config = dict(
    n_layer=10,
    d_model=96,
    n_head=6,
    n_kv_head=6,
    head_dim=32,
    d_mlp=256,
    vocab_size=1907,
    activation='squared_relu',
    norm='rmsnorm',
    norm_place='pre',
    norm_eps=1e-05,
    positions='learned+rope',
    rope_base=1020.0,
    rope_fraction=0.5,
    qk_norm=True,
    attn_scale=0.238,
    bias='none',
    tie_embeddings=True,
    parallel_block=False,
    extras=['local attention windows', 'shifted keys', 'gated attention', 'value embeddings', 'a smear gate', 'an embedding shortcut', 'learned residual scales', 'capped logits'],
    init='orth',
    init_std_qkv=0.051,
    init_std_o=0.0,
    init_std_up=0.051,
    init_std_down=0.0,
    optimizer='adam_variant',
    lr=0.00301,
    beta1=0.9,
    weight_decay=0.076,
    lr_head=0.0121,
    warmup_steps=393,
    schedule='wsd',
    decay_fraction=0.601,
    decay_shape='cos',
    final_lr_fraction=0.0,
    batch_tokens=[16384, 32768, 49152],
    seq_len=512,
    doc_mask=True,
    train_tokens=158000000,
    steps=5216,
    dataset='wikipedia_en',
)
Each number is 128 + 32 x the weight over its row's rms, rounded and kept within 0 to 255. Layers, rows and columns count from 0. The size above them is the row's rms in percent of the matrix's.

# layer 3 attention output (transposed), 192x96, rms 0.113, rows 4-31, columns 64-95
size [ 99  95  97  94  99  92  91  88  92 106  98 101 101 105 100  92  99 101 106 101  94  94  93  91 105 104  95 104]
[[115 138 192 104 162 154 120  81 166  89 149 133 112  96 163 188 147 151 109 108 156 121  91 141 120 105 105  96  66 118 137  86]
 [171 135 130 149 115 149  66 123 122 154 144 141 102 113 134 101 121 129  69  86 128 121  72  96 131  66 121  83 127 174  94  66]
 [ 75 142 109 103 151 166 135 159 166  90 155 137 159 152 116 133  74  82 159 115  87 112 144 170 139 215 117 123 115 162 159 114]
 [153  66 183 151 127 108 122 106  91  65 155 122  97  94 136 130 183 157 151 136  90  95 147  83 148 177  93 156 156 117 158 151]
 [ 85 123 114 118  95 159 152 125 126 116 147 128 119 112  95 167 124 111  89 137  96 136 146 156  72 139 109 120  78 129  98 149]
 [ 99 184 163  87 138 147 135 164 109 126 207 170 146 148 162 131 128  99  59 128 141 145 117  69 109 141  75  62  56 121 174  87]
 [145 199 185 144 101 178 110 150 120 147 114  95 112 174  90 123 137 125 137  81 150 113 173 158 189 156 101 116 104 104 108 153]
 [ 73 187 142 168 118 165 135 117 157  65 134  62 202 178 139 129 112 147 115 143 197 120 123 102 139 100  73 160 173  84 142  78]
 [ 77 100 128 193 108 170 153 123 110 104 206 147 119  98 158 168 123 117 124 110 128 123 113 115 123  51 107 147 105 151 178 103]
 [170  97 149 178 171 145 136 191 161 110 218 141 118 192 139 208  89 102 113 152 123 110 126 138 152 107 102 135 110 110 124 163]
 [135 132 174 112 118 146  84 145  88 107 108 103 143 153 160  85 134 122 100 159  56 153 167 145 134 168 123 105 110  38 120 139]
 [ 79 120 120 149 129 108 162 119 143 144  69 141 150 157 120 119  84 139 154 125  98 138 106 132 174 148 115  85 149 139 123 113]
 [101  99 116 147 111 133  71 127 129 163 120 143 132  54 139 115 100 120 149 166 151 103 166  93  82  31 129 106 158 109 112 150]
 [147 114 144 141 135 117  84 100 108 130 164 110 161 123 156  98 152 184 175 151 179 121 156 143 110 144 147 140 129 131 105 128]
 [105 175 127 152 125  41 164 157  23 140  75 132 138 125  80 104 138 147 157 140 147 156 177 118 132  54 156 180  90  97 147 108]
 [139  94 155 144 175 107 110 127 154 105  78 191  87 109 146 175 129 178 107 101 174 127 187 142 101 106 154 106 118 116  92 109]
 [106  82 177 153 127 178 197 175 133 123 140 119 114  85 156  88 162 131 156  86 109 105 167 155  90 161  79 115 164 104  59 148]
 [143 151 132 150 107 169 137 125 106 152 164 167 142 135 109 143 159 122 125 178 127 165 126 194 131 200  98 152 142 133  83  69]
 [179 145 190  72 131 129  55 102 139 149 102 133 169 172 169 117 169 163 119 137  97 184  88 137 119 133 140 134 164 149  88 165]
 [167 108 145 108 120  81  65 204 111  73 182 123 165 131 174 132 115 143 124 131 116 174 118 186 139  71 172 146 139 116 102 138]
 [161 171 113  85 173 104 132 196 164 163 152 129 149 114 151 134 142 146 175 130 114  92  80  94 125 144  78 169  63 129  91 137]
 [104 147  65  79  96 109 108 131 140  82 165 155  80  90 131 117  85 125 128 106 129 115 120 181 101 162  96 162 135  87 175 131]
 [137 117 137 110 195 141 122 140 127 118 102  94 195  71 103 171 176 157 105 115 159 122 123 137 108 138  73 118 179 100 145 139]
 [102  65 170  92 141 105 131  63 100 126 130 120 161  90 151 124  95  70 112 183 129 127  86 115 126  90 112 201 127  95  79 116]
 [ 72 157 145 127 104 158 172  92  86  65 141 169 167 140 150 126 117 150 103 175  97 129 137 121 144  74 126 115 152 143 113  63]
 [131 150 156 156 139 109 179  95  96 170 164 148 137  35 145 132 167 132 128 126 181  90 131 155 117 187 139 145  91 148  95 213]
 [132 176 128 101 120 151 166 146 143 166 188 117  80 112 154 175 168 152 118 176 113  81 114  97 137 122 179 121 198  82 106 152]
 [168 118 127 123 149 189 120 141 158 124 194 123 110  71 120  72  84 142 125 130  71 132 172 152 133 109 116 192 127 115 128  94]]
# layer 3 attention value, 192x96, rms 0.134, rows 5-31, columns 64-95
size [ 89  95  98  79  97  86  94  77  83  91  91  82 103  97  79  88  97  99 100  89 102  83  82  86  78  89  89]
[[ 94  56 150 132 109 147 117 128 127 114  91  98 130  82 102 187 152 135 106 136 125 139 112  88 150 154 135 144 148  18 161 167]
 [141  72 155 130  92  97 132 165 139 108 130 133 129  36 123 128 135 142 101 151 170 120 125 154 159  70 133 122 118  95  71 108]
 [ 95 175  51 127 128 144 121 121 170 147 114 131 132 124 122 167 107 136 103 103 145 116 117 120 168  60 160 168  75 168  87  99]
 [137 148  84 134 127  51 106 167 125 113 168 115 151 136 105 126  95 116 156  92 104 128 132 138 148  81 114 135 125 192 134 119]
 [120  99 165 137 114 104 128 127 175 127 120 120 127 129 103 196 109 128 142  66 107 139 139 173 115 110 149 194 201 134 125 189]
 [114  69 116 132 113 165 117 158 155 138 127 148 147  71  96  98 147 119 165 168 118 109 150 148 161 122 112  89 143 120 183 107]
 [116  99 105 120 107  61 133 118 101 144 118 179 129  65  98 150 119  95 102 100  68 120 131 163 135 183 151 134 102 180 158 163]
 [165 164 116 107 134  74 106 168 129 137 109  95 109 204 133  80 159 142 107 137 151 147 126 128 104 173 113  91 214 174  47 114]
 [ 55 175 129 102  94 107 131 143 105 167 145 120  91  81 156 122 168 134 153 126 153 135 136 155 141 117 130 183 155 173 143 114]
 [ 75 131  61 137 132  62 174  97 170 123 123 132 110 175 156 172 122 105 112  93 124 114 114  96 133 103 157 110 105 186 152 123]
 [109 103 148 115 105 118 136 128  50 128 130 126 118 100 223 187 145 138 177 117 151 133 123  89 171 139 161 130 169  96 179 113]
 [199 125 105 107 108 104 152 131 123 111 149 102 125 238 120 160 151 133 159 116  76 141 135 114 118 210 119 169 100 170  85 119]
 [119 171 114 106 148 131  93 141 185 136 129 137 130 195  64 131 122  87  89 155  67 157 139 122  77 176 150 164 129 140 134 133]
 [151  74  89 108  79 165 133  65 231 136 136 115 149 122 177 168 145 110 123 111 101 127 132 144 172 135 146  75 104 146  63 133]
 [145 132 138 127 100 149 155 128 100 157 141  85 157  74 112 124 107 131 119 175 166 147 128 110 161 147 111 107 148 129 158 119]
 [123 164 115 103  71  64  97  90  48 174 138 137 140 182  79 171 140 111 114 159 109 150 141 102 117  88 143 159 117 187 206 161]
 [136 197 132 117 154  85 130 132  93 116 157  97 141 181  90 121 134 122  92 101 129 141 134 134  62 133 132  85  85 175 149 165]
 [144 113  13 112 115  91 159 145 141 131 161 136 113 102 113 180 115 111 163 146 114  97 124 123 124 112 116 137  72 186 127 112]
 [ 50 144 105 124 119 137 172  61  79 154 120 107 106 190  92 115 125 118 149 103  97 119 122  87 130 162 142  88 116 172 155 146]
 [113  49 160 139 130 168 136  53 117 115 129 145 118  76  99 130  80 141 115 115 139 157 120 117 129 149 190  80 190  80 213 133]
 [131 157 117 124 147  97 118 112 183 124 135 151 132 171 106 105 144 128 153  90  89  99 120  49 104 118 132  62  90 173  91 165]
 [126 184 145 129 110  72 187 106 136 144 148 112 104 240 122 124 142  97 143 134  68 135 139 168 123 123 145 131 160 176 101 132]
 [126 175 153  94 133 136 139 131 132 150 131  89 143 155 119 128 155 127  85  57 120 145 122  76 118 139 127  34 195 198 131 135]
 [174  95  94 118 107 112  90 129  92 172 135 126 102  97 191 152 126 102 154  73 166 113 137 145 122 141 161  79 137 191 167 168]
 [124 159  73 115 123 140 138 102  89 132 123 117 149 238 148 175  97 113  72 104 117 182 134  64 157 102 164 115 153 178 167 134]
 [ 49 107 153 117 131 119  77 104  99 120 110 106 147 114 136 155 129 133 135  49 114 170 120 132 113 136 147 137  85 190 138  81]
 [ 50 139 101 110 153  92 142  92 101 141 114  93 117 183 120 101 158 119 157  91 109 117 120 123 120 139 115  57  64 162  79 151]]
# layer 3 attention query, 192x96, rms 0.121, rows 32-50, columns 64-95
size [100 121  91 119  98 106 116  97 104  84 114 118  94  98 100  92  88 101 105]
[[207 134 114 166 131  94  51 120 104  81 113  95 137 115  71  75  92 145 107 164 125  92 125  85 117 112 118 184 101 114 100 106]
 [111 155 175 119 159 135 163 102 155 119 136 158 139 174 126 121 119 100 105 142 126 159 150 185 137  89 143 129 133 128 110 129]
 [ 60  92 125  74  82 178 154 154 110 145 115 157 112 135 215 155 174 126 126  99 120 147 126 136 128 135 164 111 139 159 129 133]
 [150 137  96 146 138 130  95 136 120  95  93 125 125 116 121 122 140 163 134  91 102 117  98  67 133 157 132  91 103 169 152 129]
 [169 138 178 119 161 127 159 148 106 172 194 141  76 125 160 140 125  96  95 124 158 165 151 202 125 125 128 164 174 101  79 143]
 [ 91 149 125 138 130 174 103 109 121  93  85 153  95 135 154 165 115 182 123 114 100 119 103  92 125 142 161 117 157 166 127 142]
 [ 99 127 113 107 112 145 144 140 117 118  74 214  72 104 153 162 154 151 132 118 119 124  96  70 144 122 154 167 140 155 142 175]
 [ 73 151 103 159 115 109 104 112 130  65  78 121 157 162  94 107 108 174 149 128  81  93 102  82 134 144 163  78 138 144 123  93]
 [ 88 142 110 144  96 124 121  98 148 130 111 197 119 128 144 143 113 190  85  89  85 156  86  98 131 160 170 141 142 159 163 155]
 [ 91 120 102 150  87 111 124 144 108  88  79 164 145 153 111  88 163 194 126 130  93 148 102  94 144 111 170 106 142 137  87 117]
 [ 78  87 138  81  57 122 201  97 129 142 103 126 134 170  99 176 159 119 135 117 126 112 137 142 134  66 139 125 105 116  70 121]
 [112 113 163 148  81 103 145 137 133 101  81 190 114  92 105 134 144 198 127  95 110 123  58 117 137 118 153 122 109 136  99 152]
 [142 208 131 125 108 109 136 185 145 135 143 137 165  84 120 144  99 141 122 137 111  93 143 181 112  76  70 163 138  75 127 124]
 [110 104  84 101 129 133 201 123 158 162 130 133  47 102 125 129 102  98 143 123  83  80 131 145  87  95 115 184 104 143  64 127]
 [107  49  61 156 122 143 121 120 101 158 141 119 131 132 117 109 102  96 140 187 140 123 101 183  93 104  97 115 105 120 118 112]
 [145 112 160 100 101 133 179 104 103 159 107  70 105 140 112 186 134  97 139 134 122 170 143 134 124 125  67 118 167 141 111 111]
 [137  76 121 128 106 181  96 110  76 174 137 137  97 160 162 156 166  83 151 136 147  87 108  98 101 119 142 133 110 162 131 129]
 [139 196 123 110 103 108  83 144  88 161 124  96 130 175 160 118 122 112  70 130 112 145 139 133  65 164 109 191 155 166  56 150]
 [136 150  69 148 126 102 140  96  95 127 129  97 114 111  82 231 139 143 162  79 133 123 102 127  90 138 115  59 113 187 106 107]]
# layer 3 attention key, 192x96, rms 0.119, rows 32-50, columns 64-95
size [108  68  70 115  89  96 105  90 114  82 111 129  93  93 110  96 108 101 108]
[[167 110  56 176 136 114  89  92 160 115 121  82 108 159 184 148 119 163 105 117 116 141  84 144 101 185 164 156 104 131 177 139]
 [106 156 172  85 123 121 119 116 122 142 147 192 108 137 168 191 112 122 168 158  99 119 146  95 130 129 101 122 145 153 104 182]
 [140 152 129 182 166 135 127  97 101 121 160 132 147 107 138 103 162  81 150 152 181 117 159 194 121  96 146 122 171  91 115  86]
 [170  88 130 205 118 116 143  61 136  91  88  70 142 129 177 122 115 162  85  88  90 166  87 102 176 150 176 114 123 128 160 148]
 [121 122  94  94 175 134 105 156 148 146 168 120  88 130 105 152 107 103 168 210 159  74 159 167  86 138 107 153 163 136  74 123]
 [147  78 111 208 152 118 160  83 165  85  85  73  97 158 189 149 125 160 111 118 102 137  81 137 120 140 176 104 159 139 117 158]
 [139 101 139 168 125  81 152  58 171  81  75 101 136 111 150 156 152 172  99 110 116 106  81  96 147 136 186 109 130 142 172 144]
 [103 173 221 170 119 108 137 101 125 106 113 118 150 110 131 139  79 126  74  40 108 157 104  64 171 135 133 127 134 105 155 112]
 [164  77 103 137 123  90 120  91 107 109  57 111 108 150 158 160 145 183 118 109  55 150  80 103 152 154 193 118 114 160 142 149]
 [133 155 194 151 104 106 114 119 102 119  90 120 134 131 137 134 114 136  86  75 111 164 124  51 170 124 159 149 138 115 108 152]
 [ 95 170 183 126 136 149 135  88  96 105 130 158 171 154 125 166 195 135 130 122 133 126  97 117 165 124 176 137 141 130 161  92]
 [127 123 155 151 137  84 114 114 112 107  77 152 136 147 134 156 153 156  97 137 110 133  82  73 124 136 155 147 105 140 101 151]
 [159 117 117 104 145 154 134  92 162 192 110 107 150 194 129 158 106 150 174 170 174 179 156 111 117 107  89 227  91  93  46 117]
 [141  58 123  77 156 147  78 103  78 119 116 113 149 154 112 116 139 105 152 153 136 112 134 160 105 147 111  96 114 160 148 172]
 [109 137 119 180 120 109 111 163  98 118 163 106  65  80 114  59 112  91 107 148 124  84 122 133  76 122 108  98 104 119 177 116]
 [ 81 122 138 144 137 143 124 141 137 125 155 101 168 133  53 123 144 127 131 134 151 120 114 184 110 137  62 160 188 153 150  85]
 [ 98 125 168 153 122 113 126 138  92  90 160 171 132 106 192 132 138 142 142 127  68  46 115 129 116 111  99 131 137 114 155 107]
 [ 78 150 133 124 144 107  81 125 164 185 118  86 119 126 153 113 151 120 103 193 127 124 128 112 100  84 127  84 126 122  78 130]
 [162 114  94 118 172 139 169  98  75 121 136 148 120 204 130 101 137 149 112 194  99 121 131 192 143 148  83  98 169 157  62 175]]